From a checkpoint of a small transformer trained on Wikipedia: 3 heads of 64 (1 for keys and values), untied embeddings.
Each number is 50 + 10 x the weight over its row's rms, rounded and kept within 0 to 99. Layers, rows and columns count from 0. The size before them is the row's rms in percent of the matrix's.

# gate: layer 11 MLP gate, 384x192, rms 0.084, rows 367-383, columns 0-63
# up: layer 11 MLP up, 384x192, rms 0.0858, rows 367-383, columns 0-63
# down: layer 11 MLP down (transposed), 384x192, rms 0.0386, rows 367-383, columns 0-63
gate367 097:41 53 41 49 32 58 49 65 40 29 56 57 45 41 67 58 56 48 57 48 61 49 56 54 53 60 51 49 57 52 42 37 59 50 64 49 49 48 66 59 45 46 46 31 49 36 65 49 35 39 61 58 44 28 35 46 55 35 62 63 64 38 47 53
up367 098:60 56 52 49 44 51 54 22 65 46 40 35 28 58 53 36 49 49 52 38 39 45 50 35 57 41 45 52 53 46 26 48 47 65 40 60 48 57 65 44 53 55 40 39 58 56 53 47 20 60 58 55 49 42 44 36 74 52 41 48 49 41 56 59
down367 102:48 41 55 55 43 50 51 35 63 43 44 53 52 56 55 55 59 44 35 49 52 62 36 52 30 32 50 47 63 31 42 54 55 30 48 63 40 55 35 67 44 36 53 59 45 53 55 61 34 72 69 68 49 49 40 51 38 70 37 49 37 54 60 60
gate368 103:46 60 72 46 57 50 58 62 51 64 45 70 47 61 51 49 49 56 55 55 34 42 57 43 58 68 53 47 57 52 39 70 52 62 41 65 34 41 66 51 53 64 54 50 70 48 61 44 36 39 63 44 33 45 37 47 40 40 60 42 58 55 58 57
up368 098:50 45 46 44 57 40 54 54 61 46 36 46 57 57 38 47 50 32 48 42 62 25 60 56 49 43 58 42 52 55 56 33 45 41 40 57 56 38 44 49 45 53 38 41 42 41 56 54 11 52 58 70 52 39 71 49 38 46 55 43 50 44 59 42
down368 099:45 36 45 62 46 49 49 48 53 45 61 42 55 58 50 52 59 63 36 47 59 61 50 39 44 43 44 46 54 49 36 48 63 54 52 43 64 47 53 60 49 38 50 44 58 46 67 53 37 53 47 45 46 40 61 46 45 43 43 49 44 52 45 62
gate369 097:58 31 42 55 56 48 49 58 59 34 42 51 44 50 54 49 65 51 62 54 54 53 49 63 60 62 38 55 68 42 30 56 47 51 60 56 64 55 58 50 33 32 32 54 53 35 47 45 57 49 45 40 41 61 43 37 37 57 43 49 43 73 46 40
up369 099:47 35 44 55 62 48 49 62 58 50 48 63 56 46 60 45 63 51 48 55 48 73 61 44 55 48 39 59 57 37 54 61 39 54 55 38 41 52 29 18 57 37 42 66 43 48 57 47 59 43 53 47 45 45 49 50 26 39 48 39 45 63 63 47
down369 094:44 64 77 53 47 43 15 49 47 58 59 50 56 44 45 51 39 71 44 63 61 59 62 34 53 63 51 55 40 33 56 64 41 61 48 59 42 45 54 51 58 59 58 39 41 57 43 42 44 54 32 54 54 35 50 65 68 47 58 45 47 49 65 53
gate370 095:40 48 62 40 62 46 51 48 49 53 52 47 52 58 33 29 34 57 45 71 55 50 52 40 53 50 44 49 39 56 38 46 46 60 46 50 49 35 52 55 56 55 48 33 43 49 51 49 56 56 54 34 70 51 62 33 40 61 57 69 65 56 61 60
up370 091:46 37 35 32 45 50 61 41 50 44 44 45 47 50 39 31 45 40 43 69 57 52 43 53 46 64 52 42 48 50 46 47 54 53 70 53 63 45 55 42 44 53 47 37 55 64 59 70 46 47 65 48 52 43 54 43 71 51 56 50 59 53 60 55
down370 095:70 52 55 53 66 40 44 39 46 60 56 55 49 44 54 69 58 48 29 46 44 57 42 53 45 47 33 57 52 34 53 47 46 63 41 46 54 41 45 55 68 53 38 53 47 56 43 49 42 36 41 63 51 50 41 50 61 31 67 54 66 43 39 67
gate371 106:40 50 34 48 46 47 52 47 39 50 63 54 53 53 71 23 64 46 55 39 53 31 34 51 37 40 48 50 45 59 43 48 48 40 51 48 38 45 37 41 67 61 36 57 49 63 56 60 48 50 73 58 64 41 48 56 45 55 80 47 44 35 39 47
up371 099:62 28 64 51 36 39 46 60 48 67 26 49 45 43 57 43 50 45 40 47 53 62 43 53 58 55 58 50 64 42 39 46 53 49 65 34 34 27 43 45 43 50 33 38 45 40 47 51 38 54 44 45 64 42 40 51 43 53 55 30 38 44 45 39
down371 102:46 43 46 39 58 50 41 34 38 49 47 56 41 60 58 45 45 61 47 59 59 48 43 49 35 54 52 40 38 43 52 40 47 65 59 50 40 58 36 55 43 36 53 43 58 45 52 25 47 43 51 67 46 62 44 66 34 35 48 47 50 48 44 61
gate372 098:55 58 48 42 40 55 70 51 48 44 44 56 61 42 57 42 48 19 44 51 58 47 41 52 62 54 53 54 65 49 39 46 58 54 62 55 46 42 61 44 51 47 49 50 43 42 44 67 51 34 36 48 55 46 68 32 22 58 51 54 54 44 37 52
up372 101:51 45 55 52 47 48 46 37 57 42 33 63 74 54 47 64 66 62 30 67 47 55 53 61 60 48 33 48 45 45 50 51 48 32 45 34 36 56 53 51 37 56 61 42 61 56 58 46 65 60 36 53 45 56 62 36 38 54 73 48 45 41 59 56
down372 097:48 53 59 56 50 56 40 38 60 38 50 49 65 58 39 52 60 46 41 38 63 57 45 47 58 60 44 41 41 40 59 51 45 44 38 40 54 65 46 41 55 41 54 40 26 37 66 58 57 44 48 44 55 45 39 39 70 47 61 45 62 43 48 42
gate373 102:41 47 40 59 72 63 51 45 50 53 64 57 57 65 61 43 46 46 39 29 43 42 68 43 49 50 50 42 72 57 39 55 52 78 67 61 55 52 41 33 47 46 50 44 57 48 69 36 48 54 55 38 43 57 46 56 59 49 54 62 41 42 57 43
up373 104:44 54 42 45 48 53 60 43 75 49 57 54 51 52 40 47 44 51 42 44 69 38 66 49 52 43 53 50 44 36 56 46 55 49 65 66 32 36 41 49 50 36 69 33 37 46 39 45 25 54 73 57 54 64 79 41 59 63 42 46 52 43 47 47
down373 102:56 54 49 39 41 29 52 41 44 62 60 57 68 27 62 42 45 58 55 67 50 41 49 38 60 42 39 52 63 54 51 58 68 58 46 55 50 56 54 71 48 48 34 46 70 48 41 49 48 56 51 45 37 36 53 41 53 43 33 53 50 54 46 52
gate374 099:58 55 51 58 55 52 60 45 56 42 58 53 58 70 63 66 55 61 45 35 38 34 53 51 56 69 32 41 50 48 57 45 52 48 59 33 46 44 46 62 45 39 65 46 74 41 52 57 63 45 32 64 56 53 33 32 50 48 63 50 62 50 42 46
up374 099:40 64 40 60 40 69 61 36 64 59 41 61 50 45 60 56 73 51 48 49 49 59 50 53 40 54 43 35 57 39 57 59 65 53 39 58 53 67 50 54 48 47 51 74 60 55 51 42 65 49 42 43 44 45 46 51 52 46 52 48 60 57 49 39
down374 103:36 55 51 40 47 28 53 43 66 66 43 67 51 40 46 56 52 46 57 63 51 60 32 59 47 56 61 40 67 60 35 51 43 42 46 58 49 36 48 44 51 48 51 41 41 33 69 68 55 45 26 46 41 38 54 45 48 56 44 55 41 46 50 54
gate375 101:54 59 41 54 60 21 47 49 56 48 66 53 53 65 60 40 69 51 45 61 62 65 54 51 56 69 45 17 63 64 40 52 34 34 60 51 56 39 34 40 51 52 54 64 51 49 38 48 54 59 50 50 35 47 59 55 55 50 48 52 57 50 52 48
up375 103:63 49 53 64 60 51 55 36 35 63 39 45 59 50 54 33 55 55 38 64 37 67 47 43 41 48 45 61 45 66 77 44 67 67 44 52 43 43 64 43 49 53 68 65 47 57 51 30 62 74 36 48 44 61 56 55 67 43 53 66 57 34 51 50
down375 103:61 24 36 48 48 55 61 43 43 50 80 52 57 47 66 47 46 50 47 30 48 43 46 63 49 54 52 47 50 50 51 62 22 40 34 40 46 54 47 36 54 72 52 57 60 44 57 51 30 58 47 42 65 42 34 45 51 48 46 46 56 30 51 57
gate376 100:24 37 30 63 57 70 40 48 37 33 49 57 46 68 53 47 31 53 72 44 61 52 60 51 51 53 66 36 66 50 47 40 50 69 43 55 50 42 50 31 49 44 52 35 66 36 59 46 46 38 54 33 67 45 42 34 47 40 46 48 47 39 39 42
up376 103:43 58 57 54 32 64 57 59 62 49 51 46 60 51 56 34 43 31 51 61 44 56 55 51 75 55 51 41 60 60 50 39 53 51 36 57 65 74 60 52 60 51 34 35 52 41 62 53 59 29 59 45 63 56 52 46 34 59 49 52 55 49 36 60
down376 104:49 53 54 45 30 36 56 56 66 41 52 45 46 59 33 63 46 46 53 38 74 54 50 58 32 66 40 40 46 40 48 43 36 53 57 47 37 57 63 48 35 39 42 48 58 49 63 46 36 50 41 62 64 58 36 63 55 53 57 54 49 51 57 41
gate377 101:51 69 54 52 54 40 47 49 59 52 48 46 58 69 69 30 41 45 53 58 48 31 45 60 33 71 52 40 50 28 41 56 37 54 38 34 57 72 44 38 50 52 54 47 57 52 34 32 49 51 47 43 45 49 64 44 53 69 62 53 62 57 58 47
up377 097:48 46 55 47 45 35 47 51 47 68 53 62 52 43 48 53 59 51 47 43 47 42 42 38 52 51 44 59 39 74 45 53 32 46 63 47 51 45 65 52 49 62 47 67 43 49 38 47 44 54 53 55 46 49 36 44 39 45 31 40 42 54 33 62
down377 102:57 52 60 52 44 39 81 51 13 64 48 43 40 65 52 41 43 45 46 48 49 55 38 49 49 51 55 52 42 49 59 53 57 36 34 65 61 63 45 48 51 57 61 54 48 49 33 43 59 63 56 56 75 43 53 50 41 43 65 50 40 44 56 71
gate378 104:39 57 26 71 43 48 35 59 55 38 48 54 42 58 49 56 31 54 47 55 49 41 43 51 57 53 52 51 29 46 39 63 53 56 51 45 38 31 62 42 52 52 62 35 45 48 31 57 61 47 42 58 63 48 48 36 36 55 35 56 41 42 50 66
up378 110:72 45 46 47 39 35 49 45 63 43 74 58 56 56 61 61 52 49 39 40 50 51 56 58 40 56 36 39 44 33 37 43 49 45 38 47 52 40 53 35 61 38 39 58 62 65 52 47 50 56 49 51 42 66 42 46 47 36 50 48 47 61 53 60
down378 105:52 54 61 55 64 41 38 37 47 39 50 42 44 50 52 53 54 44 54 40 50 51 53 48 51 57 57 47 64 61 49 25 59 59 64 49 54 41 46 43 31 41 46 44 63 36 59 43 58 48 50 30 41 46 50 67 38 41 65 62 40 60 54 50
gate379 099:45 46 59 33 41 50 41 51 45 49 41 46 51 42 47 58 60 45 41 19 49 61 43 64 41 41 59 42 53 42 68 66 48 62 52 47 55 49 43 42 45 65 35 56 43 62 50 56 30 47 57 35 35 47 57 52 54 45 39 62 58 57 53 52
up379 100:40 61 51 49 47 44 52 61 54 47 43 48 41 45 49 53 51 63 35 45 48 53 59 37 50 40 56 48 49 59 58 44 61 32 69 43 55 40 66 66 63 55 48 53 53 60 37 63 49 41 64 43 66 56 44 49 56 57 62 36 40 41 55 42
down379 096:40 52 51 41 47 44 43 40 27 34 65 38 41 62 51 54 51 42 55 63 60 38 53 56 54 28 66 55 70 43 42 36 52 60 40 56 52 77 62 77 61 41 50 62 43 45 51 49 46 53 46 45 47 50 40 61 37 38 45 50 45 53 53 50
gate380 091:48 52 54 39 28 61 46 69 56 47 53 43 45 50 53 32 50 70 35 49 50 61 75 32 59 58 64 58 57 45 39 61 57 37 47 55 47 37 36 43 44 52 53 61 48 43 48 45 48 35 37 57 35 51 53 60 54 54 57 44 49 56 26 62
up380 091:69 40 64 38 44 63 54 45 47 45 44 49 59 55 42 55 46 54 52 55 58 50 45 69 42 48 41 55 60 46 63 48 64 54 35 24 56 65 49 41 42 43 62 51 41 41 49 61 46 61 53 60 50 66 58 55 49 28 49 42 75 37 65 32
down380 094:59 58 47 55 51 44 38 43 41 55 36 28 68 34 54 63 53 54 46 50 38 57 39 41 41 32 33 47 44 58 59 53 52 48 60 52 58 51 56 43 41 73 33 56 59 51 45 56 36 77 45 55 51 47 45 33 42 55 52 59 35 39 28 56
gate381 106:47 64 42 47 49 53 59 57 50 42 45 40 45 40 57 66 73 37 37 41 42 63 30 55 50 49 49 62 44 43 52 50 40 41 47 55 43 49 48 55 34 44 51 53 64 60 46 53 51 46 57 62 43 26 40 59 51 47 59 27 45 36 60 47
up381 106:47 48 50 53 72 46 57 56 35 50 50 45 33 55 58 55 49 54 48 44 62 62 33 39 63 51 45 51 31 41 45 51 38 47 49 41 56 43 60 49 44 43 65 51 45 51 31 56 55 51 43 59 32 55 40 62 48 47 43 49 45 37 38 53
down381 108:34 56 40 41 45 51 44 55 44 55 49 42 42 66 64 45 65 64 45 48 66 47 34 42 46 76 39 51 67 62 43 44 52 35 56 56 45 42 48 54 27 67 45 41 46 49 43 32 43 42 70 38 43 55 34 67 57 58 53 58 47 62 32 40
gate382 100:31 29 62 55 56 46 52 68 57 50 41 79 44 43 58 50 32 47 54 59 55 47 51 28 72 53 43 69 44 48 48 43 41 68 47 54 60 58 39 34 43 47 44 39 48 54 53 42 50 53 55 39 58 50 56 52 52 33 55 44 35 46 56 44
up382 099:40 32 54 38 39 62 66 59 57 51 54 44 52 38 48 58 69 41 42 45 48 54 67 41 52 58 47 54 46 41 34 48 60 39 61 63 46 63 46 40 57 50 59 58 53 48 39 43 51 51 61 60 65 62 44 43 60 38 46 61 36 43 56 53
down382 103:47 35 56 33 61 41 32 63 44 38 42 66 34 40 58 44 40 38 38 62 47 34 44 35 64 59 45 40 52 57 52 49 42 58 48 55 43 45 53 40 49 56 45 58 46 60 51 45 53 44 60 42 52 48 39 44 38 59 50 43 64 51 57 49
gate383 097:58 47 41 55 44 65 38 46 56 55 60 57 58 57 31 39 45 35 53 48 58 41 36 61 46 56 53 63 45 55 46 53 37 45 64 63 39 42 35 54 43 61 56 57 38 57 55 30 50 43 52 46 52 47 47 44 26 47 60 42 67 46 43 58
up383 103:66 41 44 68 55 53 48 40 45 43 73 48 51 42 71 50 50 56 64 62 58 49 44 55 43 56 55 49 48 35 42 45 41 35 66 38 45 44 56 68 43 56 55 62 56 38 68 40 49 42 51 68 57 52 19 58 52 54 46 47 55 64 53 40
down383 097:66 36 54 32 48 45 48 38 60 59 53 59 75 42 62 61 35 52 52 62 24 42 55 37 41 44 49 56 58 49 77 49 56 35 55 39 42 59 43 43 33 43 63 56 50 47 47 42 55 44 57 49 43 57 46 53 48 55 53 36 50 55 28 56